Weights of a small transformer language model.
Size: 11 layers, width 192, 4.44M parameters.
Architecture: rotary positions, no biases in attention or MLP, untied embeddings.
Training: a variant of Muon for these matrices, 130M tokens, 7911 steps.
Each number is 50 + 12 x the weight over its row's rms, rounded and kept within 0 to 99. Layers, rows and columns count from 0. The size before them is the row's rms in percent of the matrix's.

# layer 4 MLP down (transposed), 320x192, rms 0.144, rows 178-190, columns 0-191
101:53 23 29 62 28 60 58 33 54 60 65 62 69 57 62 43 46 44 50 46 41 45 53 38 54 57 45 63 42 47 64 53 20 51 57 83 50 39 50 36 50 56 41 40 64 46 37 49 44 52 50 40 40 53 53 66 41 42 54 60 53 55 38 41 63 67 31 77 61 36 51 79 33 37 64 24 67 34 44 53 35 46 37 35 53 53 44 63 37 44 57 58 31 44 65 35 59 50 64 29 59 48 53 55 53 31 41 52 52 45 35 75 31 59 58 42 58 45 33 63 27 62 68 77 45 54 36 56 49 54 49 54 54 58 15 39 14 38 56 53 31 42 60 58 43 41 44 40 52 42 54 58 63 55 61 53 56 37 55 50 49 49 48 64 52 73 62 34 50 41 41 71 62 52 43 44 45 56 43 63 53 53 43 63 58 40 39 50 49 38 41 56
102:62 57 49 47 66 52 60 60 42 56 52 59 56 39 59 55 78 34 42 36 81 46 39 55 64 50 54 49 52 42 58 63 67 35 31 38 59 37 41 62 62 38 50 40 40 61 52 44 56 40 33 46 40 59 35 57 37 21 62 34 54 24 16 51 68 65 51 62 40 35 48 50 52 58 44 66 49 57 57 57 46 39 49 71 40 59 47 56 46 54 44 47 37 61 61 49 57 54 90 53 55 56 65 49 34 63 57 43 51 47 64 48 38 45 51 32 58 42 53 29 69 52 44 59 49 57 46 50 49 73 37 40 58 44 49 34 56 54 34 57 78 64 53 55 61 62 41 52 48 51 66 46 60 42 45 56 54 69 67 45 33 43 63 46 63 57 52 35 40 50 45 47 51 57 79 15 62 43 36 48 72 75 46 40 30 39 30 42 44 48 46 65
103:54 41 50 63 53 55 40 42 71 44 57 52 47 46 50 53 68 32 59 51 62 51 46 51 54 49 52 58 39 64 54 44 52 60 49 39 42 42 50 38 58 60 47 44 53 38 86 47 38 62 55 58 47 34 17 47 71 34 66 68 27 33 50 37 46 54 51 44 41 71 50 27 57 46 26 38 18 49 48 50 50 57 64 46 49 25 63 61 57 51 55 44 41 41 39 57 35 37 52 59 44 51 62 70 55 32 50 54 37 48 61 60 49 65 65 37 54 53 44 46 35 55 54 45 42 57 38 49 60 44 80 55 43 20 74 65 59 62 35 35 60 61 76 37 52 47 59 44 35 42 31 57 52 50 34 39 66 50 82 26 51 44 37 28 63 30 48 61 64 45 68 64 58 61 54 49 58 49 65 46 58 58 38 48 43 52 52 45 67 67 36 58
103:47 52 62 42 38 48 28 38 56 64 55 44 69 36 54 64 26 58 49 31 86 54 61 46 41 53 68 43 39 45 50 50 46 42 44 71 55 46 59 52 52 62 44 55 43 51 50 39 48 38 71 54 19 58 64 56 28 42 36 50 23 51 43 44 75 58 54 55 59 40 62 64 57 56 59 50 34 64 38 56 36 46 66 58 44 46 41 52 50 71 31 57 52 58 43 64 49 67 43 47 61 40 62 60 52 57 39 30 68 34 45 63 60 53 38 58 28 46 37 42 61 48 40 60 45 57 51 49 46 47 36 48 57 64 59 59 53 42 45 11 45 41 52 72 51 49 52 62 28 53 48 34 58 49 43 56 66 44 42 24 71 48 46 62 37 37 18 33 44 33 36 49 75 47 36 51 45 71 50 35 43 44 50 54 43 48 31 34 53 36 66 57
102:60 39 58 54 65 46 45 37 49 49 45 56 40 43 45 40 51 20 56 59 07 35 34 56 51 68 53 47 41 49 39 48 34 35 42 49 42 47 60 59 65 45 60 73 49 44 45 58 49 39 45 39 60 46 35 51 61 47 47 51 56 43 40 43 40 63 63 46 71 50 63 51 37 58 50 56 36 61 23 31 31 76 43 43 54 46 30 40 51 44 56 39 49 46 62 52 25 46 60 67 45 46 50 42 53 71 55 37 47 64 51 39 40 20 51 47 47 45 49 37 69 54 52 50 55 50 54 50 57 54 48 66 44 52 35 37 54 53 48 20 46 45 40 65 59 41 60 62 48 47 62 35 33 45 63 87 47 51 26 37 51 68 60 47 64 26 34 59 69 65 42 42 38 58 60 25 45 42 46 21 55 45 46 48 38 53 56 88 43 44 48 51
097:30 54 55 30 17 44 30 39 48 37 56 73 50 52 47 69 27 53 34 33 52 48 43 45 32 59 46 44 54 59 57 60 64 34 72 59 56 64 48 53 53 47 68 38 65 70 48 57 45 56 42 61 76 54 46 41 66 56 54 60 35 55 76 40 23 35 34 69 56 54 43 41 54 28 40 54 51 51 52 65 57 63 70 80 70 41 59 45 58 50 46 66 47 49 36 72 32 48 67 54 60 52 66 68 59 68 51 35 55 51 49 44 44 49 46 50 44 51 48 71 58 32 49 34 49 64 35 74 44 59 32 46 46 48 49 56 45 34 76 61 40 49 51 72 48 58 55 75 36 47 42 51 68 49 52 52 49 46 71 41 38 35 67 70 57 40 63 64 53 44 29 33 55 59 51 67 59 44 53 51 47 55 51 50 47 43 41 50 42 46 61 63
102:53 32 51 57 56 58 43 49 45 26 62 70 43 43 44 24 44 39 43 37 38 50 63 60 71 31 58 47 37 40 46 45 30 62 56 48 36 61 29 48 61 51 57 52 55 59 51 53 59 46 67 46 27 59 66 44 67 52 50 38 53 48 63 59 24 50 75 48 61 52 47 41 48 53 55 36 52 41 34 69 63 42 62 61 36 33 52 50 57 70 32 53 44 53 49 50 45 44 39 67 56 31 78 48 43 52 53 38 51 46 41 42 55 36 61 60 43 30 44 46 66 57 47 49 54 68 68 81 35 59 32 66 53 34 49 46 39 52 50 47 69 74 49 48 66 31 48 47 45 62 32 32 44 30 68 37 70 40 56 50 45 61 51 44 60 40 67 37 62 51 55 34 78 72 51 67 57 47 28 51 50 78 56 52 38 41 48 65 36 56 39 51
077:40 58 70 66 40 48 80 54 60 71 63 63 46 43 44 69 37 38 68 57 49 34 41 37 42 73 62 54 48 63 63 57 37 27 34 43 50 60 46 54 51 57 60 31 48 55 50 37 41 53 50 50 64 34 52 53 57 47 47 44 35 38 39 44 38 41 45 40 40 47 50 63 67 44 40 41 50 64 33 60 19 34 64 36 27 55 56 55 64 31 20 54 36 63 40 62 42 61 43 43 86 41 37 53 51 48 38 55 37 51 60 53 59 36 56 53 58 45 46 54 62 50 40 36 66 44 40 38 62 57 47 63 42 34 32 35 48 35 43 61 59 45 42 59 59 40 65 39 37 64 57 60 55 46 61 64 46 48 51 63 30 57 44 64 42 34 83 48 60 32 56 45 67 65 65 61 67 36 46 30 43 39 68 50 48 41 63 65 40 50 53 70
099:41 55 52 30 46 43 55 44 45 52 49 61 56 40 44 35 42 62 45 46 56 56 50 55 58 40 43 34 73 47 56 61 58 77 46 54 43 45 46 64 61 27 62 84 59 49 51 37 48 47 49 53 46 51 62 57 59 50 54 54 61 60 48 44 53 52 50 39 52 41 73 77 71 55 49 62 31 38 59 51 64 49 40 54 46 32 50 60 67 56 36 61 67 72 54 63 60 57 48 46 44 55 54 58 57 35 53 51 26 31 61 29 38 55 43 70 59 30 58 45 54 27 47 52 55 56 51 38 54 51 67 35 59 46 40 24 41 40 38 29 42 46 47 58 56 61 61 68 51 63 21 45 44 54 35 50 56 33 51 69 64 60 50 63 34 44 40 39 48 50 73 64 76 45 51 42 56 45 42 43 51 44 51 76 49 00 66 62 35 55 39 51
106:40 47 48 39 54 69 43 54 52 61 59 40 58 41 33 64 43 42 50 61 64 53 60 74 39 36 56 47 44 67 63 32 57 41 37 67 43 39 33 40 42 65 31 53 79 45 75 54 60 60 61 42 54 33 33 51 28 61 49 64 30 27 46 41 65 40 66 41 43 43 63 07 75 50 46 43 55 59 60 45 63 43 39 53 74 43 40 49 50 47 31 56 59 54 66 59 38 48 52 56 52 71 42 69 44 59 42 49 60 57 63 38 49 80 45 45 64 70 52 28 74 59 70 58 42 42 51 32 57 43 49 59 31 52 61 56 52 67 46 48 44 50 46 51 52 51 37 60 44 59 35 54 55 48 47 63 38 48 44 48 44 39 70 67 56 54 56 52 38 47 55 33 41 75 39 55 70 42 50 27 42 49 28 67 49 68 60 57 44 55 57 54
097:50 46 70 35 33 47 29 57 51 40 67 53 55 51 49 64 69 67 55 47 43 24 56 51 82 48 50 62 49 55 36 42 68 58 37 56 45 57 61 38 57 48 54 30 60 56 67 35 24 51 60 48 46 57 51 38 69 65 64 36 27 74 60 60 42 46 60 57 40 48 48 44 54 42 52 63 56 52 43 37 64 44 54 40 50 42 49 50 45 59 43 45 30 49 39 80 54 58 64 53 45 54 46 64 53 51 42 48 31 28 37 54 58 42 81 52 47 52 99 31 52 56 40 30 76 35 60 27 52 46 51 44 60 37 46 51 45 35 41 53 42 46 42 57 46 43 37 47 49 68 66 50 48 46 63 65 51 65 46 53 41 58 59 41 68 42 62 61 40 44 53 59 48 41 51 54 32 41 30 34 41 59 61 64 33 44 41 33 66 45 57 75
099:75 47 55 50 51 51 62 42 51 13 54 64 46 73 48 62 36 41 66 48 42 48 49 50 49 70 59 56 63 35 53 36 49 49 45 69 34 59 18 53 42 60 59 22 52 59 43 34 42 50 37 39 53 56 62 59 54 53 45 80 42 23 53 58 45 54 46 69 43 31 37 57 68 33 43 41 53 26 54 54 43 28 39 62 58 46 60 48 39 51 46 66 61 44 52 58 33 57 58 57 50 67 54 58 67 39 44 43 53 43 46 41 68 61 51 66 63 57 38 49 49 74 43 63 47 67 44 76 38 56 68 57 26 46 18 45 32 44 53 50 58 52 52 34 50 45 52 50 46 62 36 31 48 61 46 54 49 40 36 61 41 50 58 34 42 65 45 31 59 65 58 43 39 45 59 47 22 66 46 64 54 37 34 70 42 40 31 56 44 55 42 47
106:72 66 50 45 32 38 52 70 48 46 35 50 26 61 26 51 49 64 56 50 44 36 55 46 38 66 68 66 52 45 45 58 61 46 57 46 61 52 50 58 67 64 55 64 57 48 46 58 44 58 56 50 35 57 60 41 57 48 48 50 51 45 77 46 42 33 62 55 45 70 28 27 21 56 41 45 51 55 36 43 36 34 66 64 40 45 57 61 45 48 69 41 54 56 49 48 57 39 39 62 67 51 53 69 75 33 49 45 49 38 50 53 47 51 56 60 51 51 52 52 56 41 69 49 53 37 45 35 44 67 74 68 64 52 61 37 68 35 24 31 68 47 85 57 44 54 26 36 52 55 52 50 45 66 68 73 53 42 55 46 40 75 54 48 54 56 46 35 47 43 73 46 44 81 54 52 35 67 69 54 43 49 50 43 55 60 51 60 80 44 63 49
# layer 4 MLP gate, 320x192, rms 0.233, rows 179-190, columns 0-191
099:30 51 57 75 63 49 34 57 59 24 49 40 38 63 57 51 43 54 51 64 50 43 42 58 38 57 60 50 41 61 51 61 54 62 74 60 49 66 51 54 38 39 38 39 47 51 48 44 69 59 72 56 52 52 49 52 71 52 36 41 59 26 44 64 42 57 28 86 59 46 57 46 65 55 65 42 44 54 56 58 61 60 56 30 41 68 32 48 34 27 64 62 34 50 59 59 40 53 56 60 45 59 66 41 77 67 42 64 71 43 63 32 47 58 59 45 43 49 44 37 52 40 63 55 59 40 41 71 35 48 54 37 39 32 64 49 49 46 84 41 59 60 45 47 28 31 72 52 55 48 60 43 47 50 55 41 31 65 39 50 38 43 36 48 39 58 52 50 52 36 61 71 39 71 42 57 50 37 43 28 55 59 38 67 44 52 56 57 72 42 63 28
098:56 63 55 41 38 36 65 41 46 65 62 57 47 41 41 52 53 45 42 50 72 41 51 32 41 46 54 58 69 66 47 54 47 43 41 62 46 50 35 66 44 63 72 45 65 30 66 60 64 46 60 61 51 59 76 43 34 58 46 44 53 37 38 58 61 48 72 45 51 44 49 59 39 48 59 08 44 56 39 51 50 41 44 51 55 59 57 17 45 55 31 68 49 40 70 47 56 61 47 39 24 44 64 59 54 53 42 54 37 58 61 54 44 66 43 34 44 20 41 54 30 55 53 37 40 38 49 45 35 45 58 46 41 48 35 54 48 51 42 68 59 39 50 67 47 64 34 61 54 39 46 70 49 49 27 64 48 38 71 41 75 54 29 19 56 39 53 64 66 46 36 58 58 35 75 45 44 59 45 81 58 39 42 52 56 53 61 67 45 49 59 42
102:29 66 47 34 42 52 51 40 54 32 68 40 72 61 39 32 68 65 51 58 53 50 75 66 61 64 25 45 53 58 62 43 38 58 63 45 29 61 52 60 59 61 60 48 56 64 60 40 51 45 58 37 82 64 66 42 61 41 36 32 66 46 51 51 50 39 67 72 49 63 65 54 62 66 33 42 57 73 30 41 56 42 59 44 44 51 45 44 71 43 42 53 55 58 32 56 48 36 51 51 49 40 55 62 56 57 30 70 57 60 64 59 64 51 58 38 38 53 48 30 71 44 55 54 73 67 54 70 39 58 48 59 07 34 25 52 41 44 44 46 51 69 71 55 60 72 59 59 49 74 55 42 36 55 38 42 45 43 41 39 68 64 52 41 45 53 46 51 51 60 35 49 49 45 60 54 51 46 54 55 52 25 53 53 46 51 52 57 45 63 41 58
107:47 41 73 44 55 62 39 63 41 71 57 52 48 51 53 39 49 45 38 57 61 38 48 61 51 43 38 26 55 55 53 22 47 44 60 45 45 38 51 57 53 41 33 60 62 40 32 62 68 34 60 55 72 27 53 51 48 54 55 70 52 62 73 51 40 51 33 49 67 71 42 59 43 69 55 52 28 53 82 58 60 52 77 55 25 58 61 41 70 46 67 48 40 63 49 70 58 46 54 70 57 45 74 57 52 54 54 58 48 63 52 30 57 65 33 48 33 59 39 49 57 61 59 36 51 53 54 41 62 46 56 40 36 64 59 63 59 69 62 27 45 53 46 51 45 39 33 47 35 54 43 57 39 37 58 40 67 44 35 44 63 34 36 38 75 53 58 61 56 54 46 39 59 60 45 41 56 28 41 37 70 69 53 59 50 43 81 48 37 55 65 34
096:61 36 41 38 33 53 48 47 45 34 25 53 67 70 36 49 38 66 47 66 47 51 46 39 45 43 69 64 53 75 35 31 23 58 53 41 59 89 44 53 64 34 54 44 57 59 46 56 56 61 36 59 53 39 40 39 57 65 45 41 46 41 40 64 20 53 49 59 61 51 39 37 46 52 47 60 36 56 48 51 61 68 40 84 55 68 48 51 61 40 77 51 41 76 38 67 61 52 64 38 54 45 66 45 47 44 46 43 47 31 44 70 46 65 53 52 45 41 57 68 66 40 60 54 65 38 49 58 72 41 33 53 52 40 55 64 71 74 48 55 71 47 44 41 53 41 58 34 41 56 53 49 44 47 52 56 51 32 44 44 76 58 52 59 45 63 43 35 37 55 55 57 35 44 47 36 66 44 43 63 30 56 40 45 65 36 58 63 64 64 66 43
107:47 33 38 51 59 45 57 55 60 50 49 36 52 69 45 51 56 34 42 35 37 55 42 34 49 58 56 34 58 62 35 50 46 78 56 65 78 46 42 50 65 39 57 44 52 54 27 59 55 52 55 63 35 50 45 60 43 76 37 42 42 39 52 57 40 63 31 57 60 53 62 68 51 70 53 41 65 26 43 62 51 55 59 60 57 47 66 53 46 57 66 62 68 57 11 50 33 46 46 33 36 55 68 53 49 57 42 46 65 63 47 41 63 32 70 48 57 45 43 50 47 62 56 38 56 59 44 46 50 50 50 63 35 21 59 35 65 57 61 74 49 46 61 34 54 71 55 62 51 43 52 37 56 32 48 51 35 47 50 55 67 58 50 25 63 25 53 56 68 33 43 47 59 28 49 77 37 41 30 53 53 60 49 64 59 38 82 33 49 48 41 48
081:43 44 50 62 59 49 47 65 51 53 72 43 65 60 33 49 39 38 59 77 41 62 41 46 22 44 58 53 49 67 51 56 59 37 37 56 47 60 46 39 78 50 44 27 69 86 48 46 61 45 41 47 36 68 14 40 45 70 39 63 57 52 55 42 56 68 21 62 52 44 49 65 35 41 46 39 56 48 53 78 61 68 29 37 51 54 50 53 49 55 46 43 50 71 28 53 47 29 57 43 60 66 56 45 68 61 35 43 56 69 48 66 49 46 54 34 54 53 48 64 51 51 34 21 46 54 60 35 55 57 38 46 55 45 52 43 51 48 54 54 42 37 46 44 57 66 37 38 36 60 50 46 53 47 51 63 43 74 55 45 42 70 31 50 42 49 42 67 47 56 55 30 79 37 61 57 43 53 21 60 40 45 53 33 66 57 34 51 45 48 50 42
099:59 55 64 66 48 56 35 46 40 51 70 57 56 45 25 42 44 42 32 50 37 75 65 53 63 52 69 58 42 37 33 46 50 45 43 65 61 49 64 39 46 59 29 47 49 44 33 48 67 34 64 54 55 57 40 62 44 52 44 37 58 71 68 55 42 65 64 49 55 48 63 57 56 52 40 64 37 41 38 51 71 48 39 63 70 41 32 48 56 48 66 46 69 71 62 51 38 50 51 42 54 57 54 68 56 54 73 90 30 49 61 87 58 56 44 56 68 78 44 71 69 47 41 71 57 53 56 44 51 43 56 60 30 43 43 60 55 53 57 52 53 46 63 61 35 59 44 50 46 47 53 51 61 36 38 25 47 63 58 34 50 40 78 71 41 33 39 50 55 56 43 71 48 57 52 46 70 45 53 61 46 60 43 58 38 53 43 69 58 52 71 44
109:38 50 41 46 53 55 47 48 56 47 57 40 55 51 38 51 37 48 40 32 43 46 54 50 47 62 73 43 35 58 33 45 75 58 59 57 66 61 54 45 68 37 34 48 71 58 52 41 37 53 52 44 46 72 53 70 63 46 50 27 31 74 62 44 71 61 23 43 47 43 67 42 27 49 62 59 51 53 44 50 44 65 61 65 59 53 44 38 46 73 49 57 58 44 39 23 52 65 56 64 62 40 26 52 73 48 65 70 54 68 52 51 78 50 46 51 63 33 32 62 55 52 57 76 51 67 46 49 50 52 57 74 49 63 39 48 63 50 59 42 53 47 40 55 60 46 52 40 34 42 49 41 44 68 40 55 45 63 59 35 57 50 19 43 35 62 61 45 74 45 54 68 49 40 42 59 55 59 19 46 56 61 39 53 36 53 61 36 42 38 77 29
093:52 36 29 38 54 44 45 42 47 65 38 62 49 38 55 52 35 46 81 58 47 54 39 41 56 35 58 33 61 56 44 52 46 64 39 48 55 32 39 51 53 54 64 31 48 42 54 49 40 54 48 36 43 67 60 51 48 28 79 60 60 55 49 46 45 23 40 62 38 48 53 73 61 76 56 46 56 38 50 43 47 63 43 68 39 24 54 32 72 46 41 46 34 65 45 28 53 89 60 61 69 48 40 61 18 51 37 41 59 43 41 41 47 69 38 48 52 62 69 55 35 56 45 40 61 30 55 50 55 46 47 50 31 45 56 53 44 54 39 51 32 38 48 54 50 19 44 48 58 59 27 59 42 62 54 70 50 42 48 64 36 53 45 48 31 55 77 51 49 60 42 62 36 54 49 49 38 50 40 52 68 59 46 38 53 65 77 52 57 28 53 42
101:27 46 50 37 34 63 38 44 48 60 57 49 48 67 53 41 45 60 32 63 42 22 48 52 32 57 68 44 47 64 42 17 51 56 34 53 60 63 44 62 70 79 57 46 55 55 49 53 50 27 52 58 72 08 43 45 38 48 39 56 52 50 81 59 52 55 50 60 57 36 40 45 58 52 47 44 27 65 64 58 44 61 56 52 51 48 53 42 51 40 41 55 59 55 61 38 48 37 59 46 71 43 71 55 40 42 59 73 68 64 63 58 42 52 55 60 60 33 58 55 38 23 73 25 43 65 56 47 39 74 69 56 55 51 49 32 36 61 66 55 42 37 63 59 64 45 51 71 64 55 63 53 73 54 45 45 58 44 52 53 53 62 33 49 57 53 61 67 31 59 39 42 57 55 58 55 53 55 40 57 51 49 53 54 51 48 53 82 63 63 43 55
107:51 39 44 55 33 55 41 49 44 59 50 42 33 48 49 67 29 45 58 53 40 65 48 83 59 40 42 44 62 52 48 74 48 41 44 42 67 41 45 52 30 55 64 42 36 39 53 38 51 59 51 36 58 33 52 70 50 36 40 53 42 55 67 64 46 51 64 44 58 61 46 52 69 45 57 38 56 59 59 85 47 51 26 18 34 59 38 39 55 64 53 61 49 55 57 53 33 45 48 14 49 69 36 47 39 35 53 59 69 63 39 53 36 52 48 38 42 53 33 57 62 60 64 41 53 55 64 53 54 60 34 47 50 52 51 67 39 50 56 66 31 31 66 56 54 51 61 65 66 43 46 62 61 60 68 22 42 78 53 42 51 16 40 54 37 64 37 39 57 51 54 70 55 59 54 46 50 44 48 66 57 51 42 59 46 53 37 78 32 34 52 50
# layer 4 MLP up, 320x192, rms 0.241, rows 179-190, columns 0-191
100:52 71 58 64 43 45 40 18 50 64 43 36 51 54 44 59 44 64 37 26 28 47 41 40 73 59 43 39 50 46 60 57 46 40 53 40 42 58 30 69 41 51 32 32 83 40 48 36 51 38 54 61 58 62 45 48 67 55 49 58 32 33 50 32 48 54 51 31 40 52 45 62 63 40 59 52 46 39 34 56 58 33 57 28 49 46 59 37 38 45 55 34 58 58 48 32 27 43 45 54 44 49 48 32 69 69 48 53 57 38 38 47 38 56 67 58 45 36 72 58 32 50 72 70 51 13 54 59 52 49 45 59 48 48 47 72 55 55 60 62 46 36 52 49 33 59 38 45 44 65 43 19 53 48 44 43 65 38 69 56 60 41 53 42 46 56 52 52 25 50 36 49 52 49 45 34 79 50 47 55 51 64 67 62 34 53 36 45 29 52 35 58
107:38 40 43 62 59 59 58 52 66 54 70 44 50 38 63 48 52 39 45 50 53 49 46 68 40 31 62 31 42 38 66 53 11 54 64 58 35 51 48 45 53 59 59 37 31 61 40 73 52 37 52 34 52 72 68 41 62 41 48 49 57 46 37 53 51 25 42 35 48 41 42 68 54 57 64 67 57 64 34 79 65 64 18 54 51 64 43 56 57 68 65 62 55 61 58 47 57 33 56 54 25 42 47 43 38 48 30 65 35 54 30 49 46 59 40 52 36 54 56 60 49 53 32 34 35 48 47 56 43 48 76 54 49 49 61 39 47 58 47 76 77 62 51 65 53 49 54 55 56 66 61 52 51 48 57 49 66 74 65 52 58 44 44 41 53 58 29 34 51 40 30 25 53 48 62 62 60 66 56 55 47 67 63 47 77 53 59 49 34 42 54 43
100:49 55 56 32 59 60 52 49 25 79 60 50 27 51 47 40 62 36 38 48 69 39 50 43 63 51 39 36 62 55 34 38 43 50 57 56 32 51 67 44 56 45 59 46 53 45 48 54 61 69 59 46 57 19 64 46 39 31 50 37 29 27 47 53 40 48 47 50 33 39 47 29 48 40 28 46 57 40 43 48 72 48 59 36 68 46 51 56 50 70 45 73 41 48 27 37 41 46 44 57 40 47 89 63 69 61 55 30 32 49 51 41 43 41 63 57 47 52 57 48 63 39 25 66 47 37 49 65 26 44 61 36 42 46 51 42 68 52 49 42 56 48 53 64 63 73 52 42 60 45 75 60 58 51 46 53 66 66 55 41 22 55 46 55 66 47 46 26 60 68 44 53 63 72 46 61 41 52 50 59 38 49 53 34 41 66 59 49 62 66 46 51
106:59 36 38 59 44 42 28 32 61 44 51 36 67 53 53 33 31 35 57 51 69 26 51 44 54 52 44 44 46 32 58 40 47 60 33 30 49 42 35 48 70 74 64 43 54 65 51 37 43 53 46 55 28 50 54 32 60 47 65 41 68 55 46 46 54 52 27 46 61 60 60 40 46 52 52 44 69 45 78 49 51 58 36 48 57 59 56 48 55 54 47 54 63 49 58 72 54 39 58 61 44 38 69 50 55 47 55 59 53 59 43 21 66 33 42 36 54 61 40 46 50 70 41 43 47 82 36 58 40 55 41 45 87 61 55 56 56 33 25 18 61 48 58 50 49 57 65 40 52 41 34 48 39 66 78 52 55 49 61 33 71 49 59 32 51 69 54 34 63 32 41 53 56 51 62 55 53 49 64 31 40 54 67 37 52 44 56 48 29 49 53 51
097:38 62 52 70 55 61 40 66 44 44 58 53 61 41 61 54 46 46 46 55 47 57 47 56 47 56 61 59 61 53 62 45 05 68 34 52 64 40 53 33 44 43 66 70 53 43 39 39 45 45 31 40 52 40 51 51 51 70 65 62 38 32 58 47 48 52 45 35 59 48 43 51 51 48 64 64 50 52 43 27 51 51 42 77 46 49 39 50 45 51 62 68 39 47 46 27 57 54 37 84 32 43 43 66 22 40 57 45 51 32 43 65 55 68 61 49 56 47 34 51 70 44 60 51 65 45 67 66 60 50 51 46 67 39 65 53 79 44 44 64 40 57 44 65 43 53 49 57 43 62 70 49 40 50 68 54 41 55 51 59 75 42 35 45 78 40 28 31 68 33 46 53 46 45 46 54 31 43 43 36 23 49 49 45 49 59 73 66 73 51 51 48
102:54 45 66 26 49 36 37 41 62 62 63 37 46 47 44 43 42 45 74 30 73 41 56 51 40 38 43 50 72 66 56 51 59 47 43 67 53 69 30 53 28 40 50 66 72 31 50 66 40 59 57 73 42 66 30 64 45 47 40 50 52 43 37 65 70 55 44 59 54 49 37 32 40 32 55 32 53 35 55 46 45 43 51 44 55 38 57 47 54 37 34 58 51 29 62 60 53 53 38 47 55 58 32 57 41 71 16 48 29 53 45 38 42 42 70 86 44 48 46 48 56 52 25 54 57 45 38 57 53 55 49 49 42 50 83 46 48 60 54 52 52 61 49 46 50 35 63 47 45 40 67 64 55 63 49 32 62 50 61 50 48 37 57 50 65 51 30 61 46 67 48 32 56 35 61 53 62 72 53 28 49 58 41 43 78 50 53 46 37 49 69 42
090:65 39 52 38 73 70 38 63 32 42 47 47 35 49 62 53 70 46 37 22 40 63 50 57 34 21 61 53 71 67 50 50 59 37 62 60 47 40 57 34 48 62 49 53 27 64 54 57 53 45 45 63 55 48 52 56 49 46 52 48 62 62 60 73 54 27 46 48 48 23 55 63 56 61 55 70 43 47 52 45 35 71 43 46 70 49 27 50 53 74 64 63 40 58 48 47 59 48 50 53 42 58 56 68 58 52 54 59 40 42 39 64 42 65 35 34 34 42 59 58 40 54 73 71 40 49 61 62 50 59 40 75 58 43 49 63 49 58 30 57 40 74 38 56 42 51 41 54 60 31 50 63 60 60 40 63 69 49 77 59 44 40 50 50 62 44 44 53 50 37 46 45 44 70 17 55 62 48 36 60 65 66 28 57 47 62 42 50 40 32 66 52
094:47 51 68 19 55 61 39 57 45 29 51 40 50 45 62 52 58 64 41 61 36 64 74 41 54 54 40 49 62 45 37 39 56 38 43 42 53 38 43 54 60 46 57 73 48 52 55 51 46 48 68 51 69 65 41 70 60 52 50 46 55 61 79 56 58 61 62 62 46 48 73 56 58 49 48 61 36 46 79 56 60 51 47 58 55 20 45 53 51 54 75 56 71 57 72 53 73 58 49 32 33 52 74 72 45 42 59 58 34 28 50 58 45 51 55 49 50 62 18 62 67 32 58 56 49 60 66 40 19 62 56 44 50 38 57 46 34 51 64 58 60 33 52 69 47 72 41 44 55 55 33 40 56 40 49 33 46 50 67 25 50 45 45 60 68 64 43 68 57 57 61 68 50 47 59 49 57 46 32 61 26 36 44 58 56 51 47 61 50 49 54 53
104:18 21 45 38 46 61 73 65 47 63 35 52 57 52 71 50 38 36 50 57 42 47 54 59 58 31 40 46 38 57 65 50 39 50 39 27 36 57 35 58 64 57 57 46 29 62 45 51 47 55 44 61 53 62 35 65 63 51 50 44 44 41 44 38 43 21 61 59 66 46 53 33 61 37 60 13 48 46 52 30 44 47 45 46 53 63 44 68 43 36 41 48 44 48 64 61 30 33 44 38 63 54 70 51 41 76 49 44 36 40 42 36 41 45 44 48 42 69 50 65 38 54 42 51 53 46 49 34 23 64 58 66 48 59 66 47 40 37 51 36 44 62 70 53 35 51 61 56 62 37 64 46 83 54 42 49 54 45 35 61 61 35 43 39 64 45 50 62 36 64 57 72 26 59 50 36 59 41 56 36 49 44 34 41 39 52 33 41 30 66 44 56
095:58 52 51 50 45 38 45 47 50 22 45 40 66 36 61 77 55 39 40 48 56 46 49 39 59 21 38 62 53 59 41 41 42 59 49 55 44 60 40 64 45 41 42 32 40 57 55 56 52 54 65 50 45 54 45 58 72 59 72 53 37 55 52 51 41 31 44 48 18 48 52 54 43 52 62 50 62 31 51 50 46 49 48 54 57 43 67 56 57 38 45 42 58 43 66 41 49 75 65 66 62 47 67 34 43 52 50 52 40 20 39 34 57 64 42 48 63 46 89 42 45 47 48 45 72 38 72 65 52 59 28 65 53 40 23 48 38 59 31 41 53 54 40 41 60 48 49 71 47 40 36 56 50 67 36 55 55 27 37 56 55 70 59 59 43 56 45 51 46 75 64 49 55 58 36 69 61 58 52 64 58 36 67 92 54 44 63 56 44 47 65 44
093:41 28 59 54 56 59 27 54 55 57 59 60 49 76 67 38 37 36 35 29 50 55 68 59 43 44 66 65 58 60 39 42 21 60 62 56 61 40 76 68 58 51 42 50 39 54 45 70 66 41 68 51 69 40 34 63 62 22 43 59 43 30 34 54 38 48 43 62 81 49 52 36 43 41 40 55 55 63 47 59 68 78 59 55 55 43 59 72 47 34 52 60 43 55 51 49 48 65 52 22 60 39 60 70 39 34 51 47 56 41 62 39 51 42 47 33 63 46 57 77 48 40 43 52 65 55 41 50 44 41 60 41 55 49 57 67 56 64 43 39 62 52 44 47 44 47 42 40 45 56 54 35 23 46 57 53 49 36 47 75 54 30 62 40 39 56 46 65 31 59 29 43 45 52 33 68 53 54 43 44 44 57 58 60 59 39 75 66 39 40 56 49
112:44 69 59 41 63 44 54 58 56 60 36 34 61 32 68 71 46 73 44 55 59 42 44 49 46 49 47 27 38 50 54 47 67 44 48 29 28 42 56 56 30 42 37 53 49 57 62 33 63 42 43 57 51 45 33 47 30 32 54 54 54 47 50 61 49 78 58 37 60 30 57 44 36 52 53 50 52 47 38 35 33 35 57 53 56 68 53 40 43 46 55 36 34 46 42 31 30 46 38 55 52 51 42 45 60 50 31 59 54 26 49 56 63 39 48 35 54 36 47 62 53 38 64 49 42 28 47 55 39 53 74 48 59 67 50 94 55 46 49 60 49 63 37 52 49 22 53 47 50 53 49 48 35 38 50 71 55 38 38 51 74 38 40 54 48 38 68 60 60 57 63 41 51 47 68 27 42 38 77 42 38 53 57 41 57 12 41 53 32 53 40 68